config.yaml
n_head: 10
n_kv_head: 10
d_mlp: 2560
norm_eps: 1e-05
positions: "rope"
rope_base: 10000.0
qk_norm: true
attn_scale: 0.213
bias: "none"
extras: ["capped logits"]
optimizer: "muon_variant"
decay_fraction: 1.0
doc_mask: true
dataset: "wikipedia_en"
Each number is 128 + 24 x the weight over its row's rms, rounded and kept within 0 to 255. Layers, rows and columns count from 0. Numbers have three digits each. The size before them is the row's rms in percent of the matrix's.

# up: layer 5 MLP up, 2560x640, rms 0.0345, rows 82-101, columns 160-319
# down: layer 5 MLP down (transposed), 2560x640, rms 0.0345, rows 82-101, columns 160-319
up82 112:128088093082152123125152154085110152163110118125117127140152161099099137151109123148109131065129139156092098136120122124150155148147126140101124113146115149137124113152120136153154116137106131166194121151136141127091138139142160145118143128127160117118137127113109135107092154103122159134125169097170118085141112116108123150173119169121139127098119085129090093135158115135178112153112137075129133106133132146108120133124103128143127165105155105129138167188106081131143114093129110
down82 119:129129096158135150095162133152120157162108106145138071172122150082163119113117116159148119142134158120156129118157108151096146147118164142120159135144145114128134163136137175137125126144144147098155175156116133134092103108088141149122147100185140157128165173161120097176148108100120116141151135117126190128166142128143145107143119116098134135127139119107158110161128160103117099155116127156125111142114122139150135105134143104104122112072172132085108111148059108142121101134088100
up83 105:106076188110096134158140090102124098103142113098133129112110137115122151117163096141106106192116116142122151103102130139080129129161114134104153158108161139059178104148150085139144105116142162161178182105091137127160144145118131095123152134094157125131116139167127127134135116154123076109114132116114153100146062084160154123185142152136077140111146146136165125119118157128105108127109128133155146093111178132145104111129130131126134157130123130111140124133133151145089142147086089
down83 106:122118135063131101108131124109139127115170139143144148121145172145145129109156134148141114156102130120155129159153172092107167113132121166132133163072177118084159097151130087089119163135095169153124109125097152102137122139136127117098146120087155150104104083148121128135061161120120066150104138110125101161114085101127149172108142149175140108135119149141164115106120157134132097135127150153120113115096111151116136111120146094114174105089152111148136128188150100129131133177164119
up84 096:157153103108125081113098093123126105138124189145121104132154133131133101133154155119124134114122140137196150119095145122109099123143104142131110122174139162115145149135097140154106084130094138124087138080139143135103144139115147138161153135132101155161141109101099100122086187138124149099181152152138124142119155081157154104096139118156087128112131087142112111155118132122149118139108141164169094111146145118126076153116119133125092144163145127120155141151115134113120083067131096
down84 097:099167134134100110136134146141182167156099115073161140130106109131101132178121135147148156115140091158128141111124186155136140119141143114156107154110138142138187093141123131106147125140133149138129108170135127120151116123166130132132113133109136121096169152160133160153130123141181091123142131109088155144130160105180143142141143141174090114153123109111114079151118119112172152133116138130129149154143142114146125126145123154120161181144091144130126104096136157179128128129107087
up85 097:147111177113127168113143161147085137135104117095093115144160120104160121106130077115133166127141121114136151119096141151122075116145146141126168147115116139126139124120177097114114089137160132116122131124111162099149150164112121154155109139067116166160129151155153135151137146173069143143131179147209122122127116133101120108123107138116116163156086181119141149097137135124120142125149093112098160127145135128121102125123101136137125110133129149102120076137125111112100090065081108
down85 088:140133154066124161155125142150130175098089123169095171129186161167093113148098140071101191128154098107128132120107122120136098126127126165136138129112082135117131160126126096115114131099116117179117098142130155097134126134125094099126132090105181127157134125112129091117133130119102103163184175130101090122157125132102144113156100141134144131135095119124114144059139144140114161127109148134146118122126134110124070107111143114119170118143077182137105072119149144111110141087107117
up86 110:123095155144116154139108131109136143163111158147110131117128115099117084129160107148111118109115114135091110094140148105130128123124172134153113133098149118150129170129114129112140147121088138116121121095142116155118153126089088103141075096141134147155085113096104125132160081116101066130113106139122109137094139133171130119096125109147099127167158153121090142121143082134107091097133110150147120080136128141138126089095124132118115078136145146072125154128091119091122152091136101
down86 103:103110136123173167143151151093138148110103185132184103123138166127155085155107111155090136147121111108127139137155138071144202150106136121140104156130125141153117187079131129113158139108104099112136122103141129122103128081105112123124136169080150133098118119097117130142178103114119090129160149158084155168140149113122148095093142101148144167146139187169115136119125108144159133137142118115147125091089108155139171100095143152102112131124134119140152113139107143107120115107136126
up87 100:131166146124122091151141146132104160114119137175101097118104079182116153126143180173120140089098138131110126187093130133154153162166168140132138151124117103171134122155143131107137089126156141180115131119150096132105150158096077085125108140117132112105157120142102145149138097161142128147130159161132116169153144118095118108127127153079143144143163124078128124143121099142108075113126126136164095128100130129123153159138116154142132119146097130071137099074143090145100147132128148
down87 096:167132113142141084146125104135119180125108154164058122136129098187149105138099111141094162078172156106134117154136144135146123057102125152119145126127124092118160098126126110111176124147129160110136105114125124109142123146134140096149123126111144129105153197102128085133135130214103123148112141119123136117131123138114112113103110105112086122137122117125132123095131106146141142083135130109168108123115086104135123158145108126108089153096137118136112126171164111132110139113144144
up88 103:139090146159120100150128138157138128139118138115139138121083127145163163165125125096131126103119092126158107127127101130116169123137133119130145127128130064102143141120133119136159143123120145142108126093132128156148134151141160143160111098113173149148123120144144165125113105179109097094150159108099114098073157165116149133111155114132115175125131137108107141143132127092138146126106096144122155159126159131151166132105134155157127138089127114099178141122150166122145150109137078
down88 105:113118111127155132086156136098122134141111096133146137115137164098167104134143100130152081145116120147110134146146131117082158123136089110175142154122101134111108169155165142127113109107179128163145110093168098103148157117118115093104083161133127178131098134133112085136171156101130138089161129107109151127110132137147124109126131161143123121164123128116148156152167150136146068114078135150114120113143147128062160133140103132123160144081133125129113131123100134154090129107098131
up89 096:070135125140138122158157161125186093165151115148124118148124085139140112156180163125116146126118081126103150115149110123154129123117117124150119108137118125104141127130149151146133143146160113171139105103152160129123145115115094102182126136159139122121136127111121137108117124105173171176118145095140175077152082118157095112137113159095163133179108133144103112123104113127116109113127082131140100133135110139088109149143144115115124129109134135094145115118144132098065111148158131
down89 095:126119128156093097082126133149166143145126110117094155165141150128131133131123112141162123110108143154142116134090123132104110144137119141131183097156067098113146139134128128146163115091158112167121114119154138130127182153106097135121127110144114117144187116156093124130125082088125106140128168126160158158177128131149150072117111148130133102166113114166157138124106161140139176128089099177138121122116110123098116135149107098098125146095154178126137142110160105131124124116121111
up90 106:125121094109171168147103119094136177149118131121105116151097162130169055115138138095135101081111190076133133116145090160129130149127096129144109112156117120163120126094097075144139107145100145120130105120165109115112101104142155114136146143091115137133096131164118099125122142157151116104156174131107160123122087146160124131068163098120142157118142108118093131160131118133148120126132127137140150122103155146162170060115088140141143151151127166119143144100124143133173101119141139
down90 110:163111099152111157076112164109098147123124112138119132136090140125152056102098116110190107117124157086161127131143118163110137136117112180159186115120106137127116119102106118139100110119128135124123086157123158108128114140148165146150126098141126086106114127126129135106097135125165170090116160101092133103090065151155126140129115077096134151070107090122126107143068142129159096128158101146128128133133146073150107124127095149103131157151115146135126119156136096105147137105155127
up91 099:130136101149116171068129140124096074121091109105128114122099153125153098132121087102139127131111147122126135127100110179165107093111133106145155107146097100154151141148122158126107127112114135099151143134134148131106163129150125080093073138169136133134140183128099124141111094137114158103077136134117091150122143133178120166142096099093132125114130102158094123102150122121124155091096129077146094133147132141103170085153075104097188120120146117114118106168159157152085134155116120
down91 100:113121118080182093127162106118107115070145129100085138156128180122101122110152140126113111114099130115123173124119139156114156114108114124101129134145130150111132129121148145150117110108090138154175129126078097129087123108138133080111117119148127109081167117145130121119142108136138169151071146141106147172125162122142127141168119090121118170152129114103125180113173149107138103113120129129126130088111135120121161105146082116161126107100093098122111119154112134155096189149163154
up92 102:114156180118184100116133164132154168128171148106135137099124136145121080122156157147104118146119114139115113132115090114129098145156088133092114102106110128131145115085141150130118108112110169131110178129186113167150155127171082098172081156136126101100174147123092159157127092116182081101122133113095139151171149101143151107099141132124079104157148153117151133146133142098142121131122111110166138094121134146142126115109118108103079140085109153140112122116132114081099103142112181
down92 100:164149114131134083158141102104124124154098094113151126093115135108135153132146163146074080183177132158153103149134105179123131116082084144119127148122136098094120137086156149148133077131096081153136104170107110115145121122129130129122094130123111100117106136115128119095126154153064088163163136127174165131099159108120166135116099126161139131132122142139106101132147085083125131111186093155154122116128124147097080148106152109130159160135080148099142115163167153119076135147124129
up93 106:079141116111117127129147141151107120106151082135122113109131116160169146140114114114096075160104150105106103141104172110140090123123180079132100165151106106120133138149121183112134153128135124125145113177130096105142131149109134114160107151152111150169173152120072095140138125110115105109106131135114123125125100146123148122150148111181105118134149108143128122121132160101112136079137125099131112167142129132116112113114126129102111086097081098113167167122137134141116101148101133
down93 114:129097147118142144115109154104128141098111149097042146115135107095144115131122131077096112140120181099102102108110134141105113136118156154122140159111099127165126118143118173129147173156085102131138158154146133182158131168089103145174158089169113167167158117111088126126106129140083147131159112110143132123139116148104158132147123135129097136128137115132093131124126134137114123143120133152144100131152162133076086124135102125115151101092130100089129178156161100129171105162098115
up94 104:107070081141175118136094161123126124130118121134068122090150145198149130115123094121158121112109183091136105122115145143151113086114138140162085112160135125139109109138138123136121153127111115113139120070169151107069159116107112163146114142132131185133118143138204155162120104139115108115111110112169130168161145125159180141119162144116117167102112130140121117170115123154127154150154088160146139102164132141147132101136124106142106142120109126096131108127138148105106104116168153
down94 109:133125156133144106122138132124157134149146096159128191176111126131111146101143159133081083100152143094141134091161145124143117101072135119137126148035131104114092143090133124137115145124099138128140142134151124142129109142111141111121128198118111125113142140143119162149126104140119132126152133128065142126138086138113127105146118140108065130109130141135187101184124112062137124150140116132111146136152123109131121126101137126117127103134131106127102095127168138125141115168145161
up95 093:118082102115128101084166107064139123115145132119148173125147148113139135135126111107129125118111120153138116138089151152161119104113096094132156133119108124122177148120140099137149142130123076142078132097115139105135128085101098116086189146126142119144171120153134147120144106123105093122165158125106145116111101176172119109121156092110142146138114103117144157104125149164139111142163126140125145115108127118127137099128146113133147077106152151140114141088084121138130096160117119
down95 092:147117120148109140094097113134169087119128154142149152144129093094129103150112117146149150136149131120148093137132139132171101152143125079193103165089101115140163130167166101107130111143105139109116117116105119145139170116147133120101167122149105125159147144136120167122123101137128155111143142126145138104131134114137171187181153134048161161127135134202147110119141112143162115143128132108114142120101142108122110108104122152158163164165158105157091141112154124124141127138114107
up96 114:093141160140116136109144084090122111133162166124139153173131132111150102163100159142171123140111130107120161127110090144156122131140109125190074112142116128154137123172118099100112101089103170111137099083138149140129099134133126126110110105152124099151105132122127120136138102113147135122099137075104090135121125123180158108127129140148099108118144130145162155112113124111122125088101097088144078099141112147190097136124116147153112129119116168104125087125099176104092136133153109
down96 114:111138104104116113125081102114121135130139172146098155151116171113143115195100127118119074101106123108134115125176096154100110144135105146190133102122137109115119146138105098099132111125101148110098135106142162131170121110143115135114127106140156156136075132133132131147123118096128100163111114084116103103121139134158135117137139080131092135134122118169125148153132072088127187081099150117130109145121149161139105123126096168143094125112117127104120048125105149132083163138132119
up97 104:148153107151137128136133123093127082140094122106110130106101153100178127131114137102098141074103129127100135098124118150146091112158120123147124155114110110140126070138125115128131133092085168129138059103145146116148116139119160122072130128135096102132111102116140169134150121102147160134126145133129113121091139147102169116111127130171106114120111088114121144137112166172139141095143129159123131128130164104111089104124099150106117131135139132092132161105077083127122146114111165
down97 106:137121146119129133083139100126084113115122119137094165112123137141133151137103127157167136149123126133096080150161119149140112144129131126097132168116111152092166137132148117052106130118104120153109122107139136139145158084104112118117151093123118138157113094123157165123107098099111123189087125137125150121099154151172109156122128124120113082103096116134097156122098133114112122136167129135147122116180158124082110104133098136114146158137115135125100128125135109147134119136138147
up98 100:128120123148120128158127130145138129156163174128153115141133149127176103186110117135125118092132111130093097135152103152136135106142111171107131137137132166113127126134132127106196113092139143142082117104177140125103086103153140101112146123098130133139129104167150133117125111093141112116121136115102132120144113127106144112105147075122157151148128118153109151161108114109122156162128086140083155151147157097108142080135124095137110142104165113141123094119130067165131110124106117
down98 097:094122117126092160128104158148153128157139132151125147132159144149126147127126134177070119159166132124134081139161099136151145076189104116110068140130114189126147163119117142168159085139160125157086075114139147098113173171111184172148143115123195129126175121145108164108116125121088149103120099189105106072125114110119110150132154122124159149138153096141120127138136131125138117135117118145119149104142102120121112127140163077111129135131096144162161124125115130152121090170110138
up99 087:117114101141122110119091138123098112132147119167171110134094123124094135135141113120151123119134118128105127080132130135120148097125122098102117149106132140127120187104148065125132135122098160118176128079122110170116173127176162129149146126126128151152113117128149110139146111137088136122145134123149146154115170141096099141137138112108083143096165117115132134127144133159142115069118153089158118098130128106142073129133152096107097145097122109135138083188105111109137113151128156
down99 099:117118126098140146129149092131155154143122148121109132127144129093153093146148148163105110159121152132177143143134143127109132124128140161148127113137123146169143134129108159151087133124129116168111110138152150090139110157073148129118115112133113115128152123087092129144132155108157093138112144153108114128118134106114132126105130146154179156153079150130117091135133171088132155152113134158113128169126131125117132138148100102147156089158137186122130153109117127143094112123120092
up100 104:116115155132128148163081144144081113153175105117150113138121122125143115144091132138105092142141134137128108158145127121131131106143129130104105074119130082116115147175129130143105141129142101123144167163116145147121174128132107115115139093150072153127126145074091124144108148116148135133135117132154138160118111160098155151111132093096100176108107133088097112119128142111142117156103102131137037099150129117069109176158111127124126116061127129120095122114065122094156162086139100
down100 077:088110110110140101127115098126115111147108141129113087145126085148140134149064119113105106147141088108119104124147122072096167139119138105154147121060089150085094173155123137139146117145177104114158134139125116142145096150185046109128116154140131156162106122122119142118164156116102194130161116118131163151152161144128105146076144125111117153126102131076151144147187109123149179126149110156147095134162186138143112133147097139122126150056141109164121069148112089150164152103138115
up101 099:146109160115130164174127144152135144150127132115156134129100110157130120152134106082115119134137088137099149127141113088123131137071115129111128116163107151077113135095161121105106085141129134111168148158128102110122160127153098140158151141129126146140138182133138166110116157090118089173098126129096185161111102136100136099128144110111100120181131115127123165151123166106106162109102166128146116130093164131105107132110097114115129211116144125110139141145113121134102118137159094
down101 096:124150147166133085119139099148158113146138120109115128131141148083089099164158130142118108135118168073124145122177121133137117143177096122108147152085076112141131143131129092106152132106138096092106140153182171147135107106157103101105141141114109167099141103161145078140146121090085119126142136197163120108107117102135116112111104129118158110134125113115186136135138109148106147134154131123142092127135094119114158123126101145142133107153155091127123164151146116117126093134126129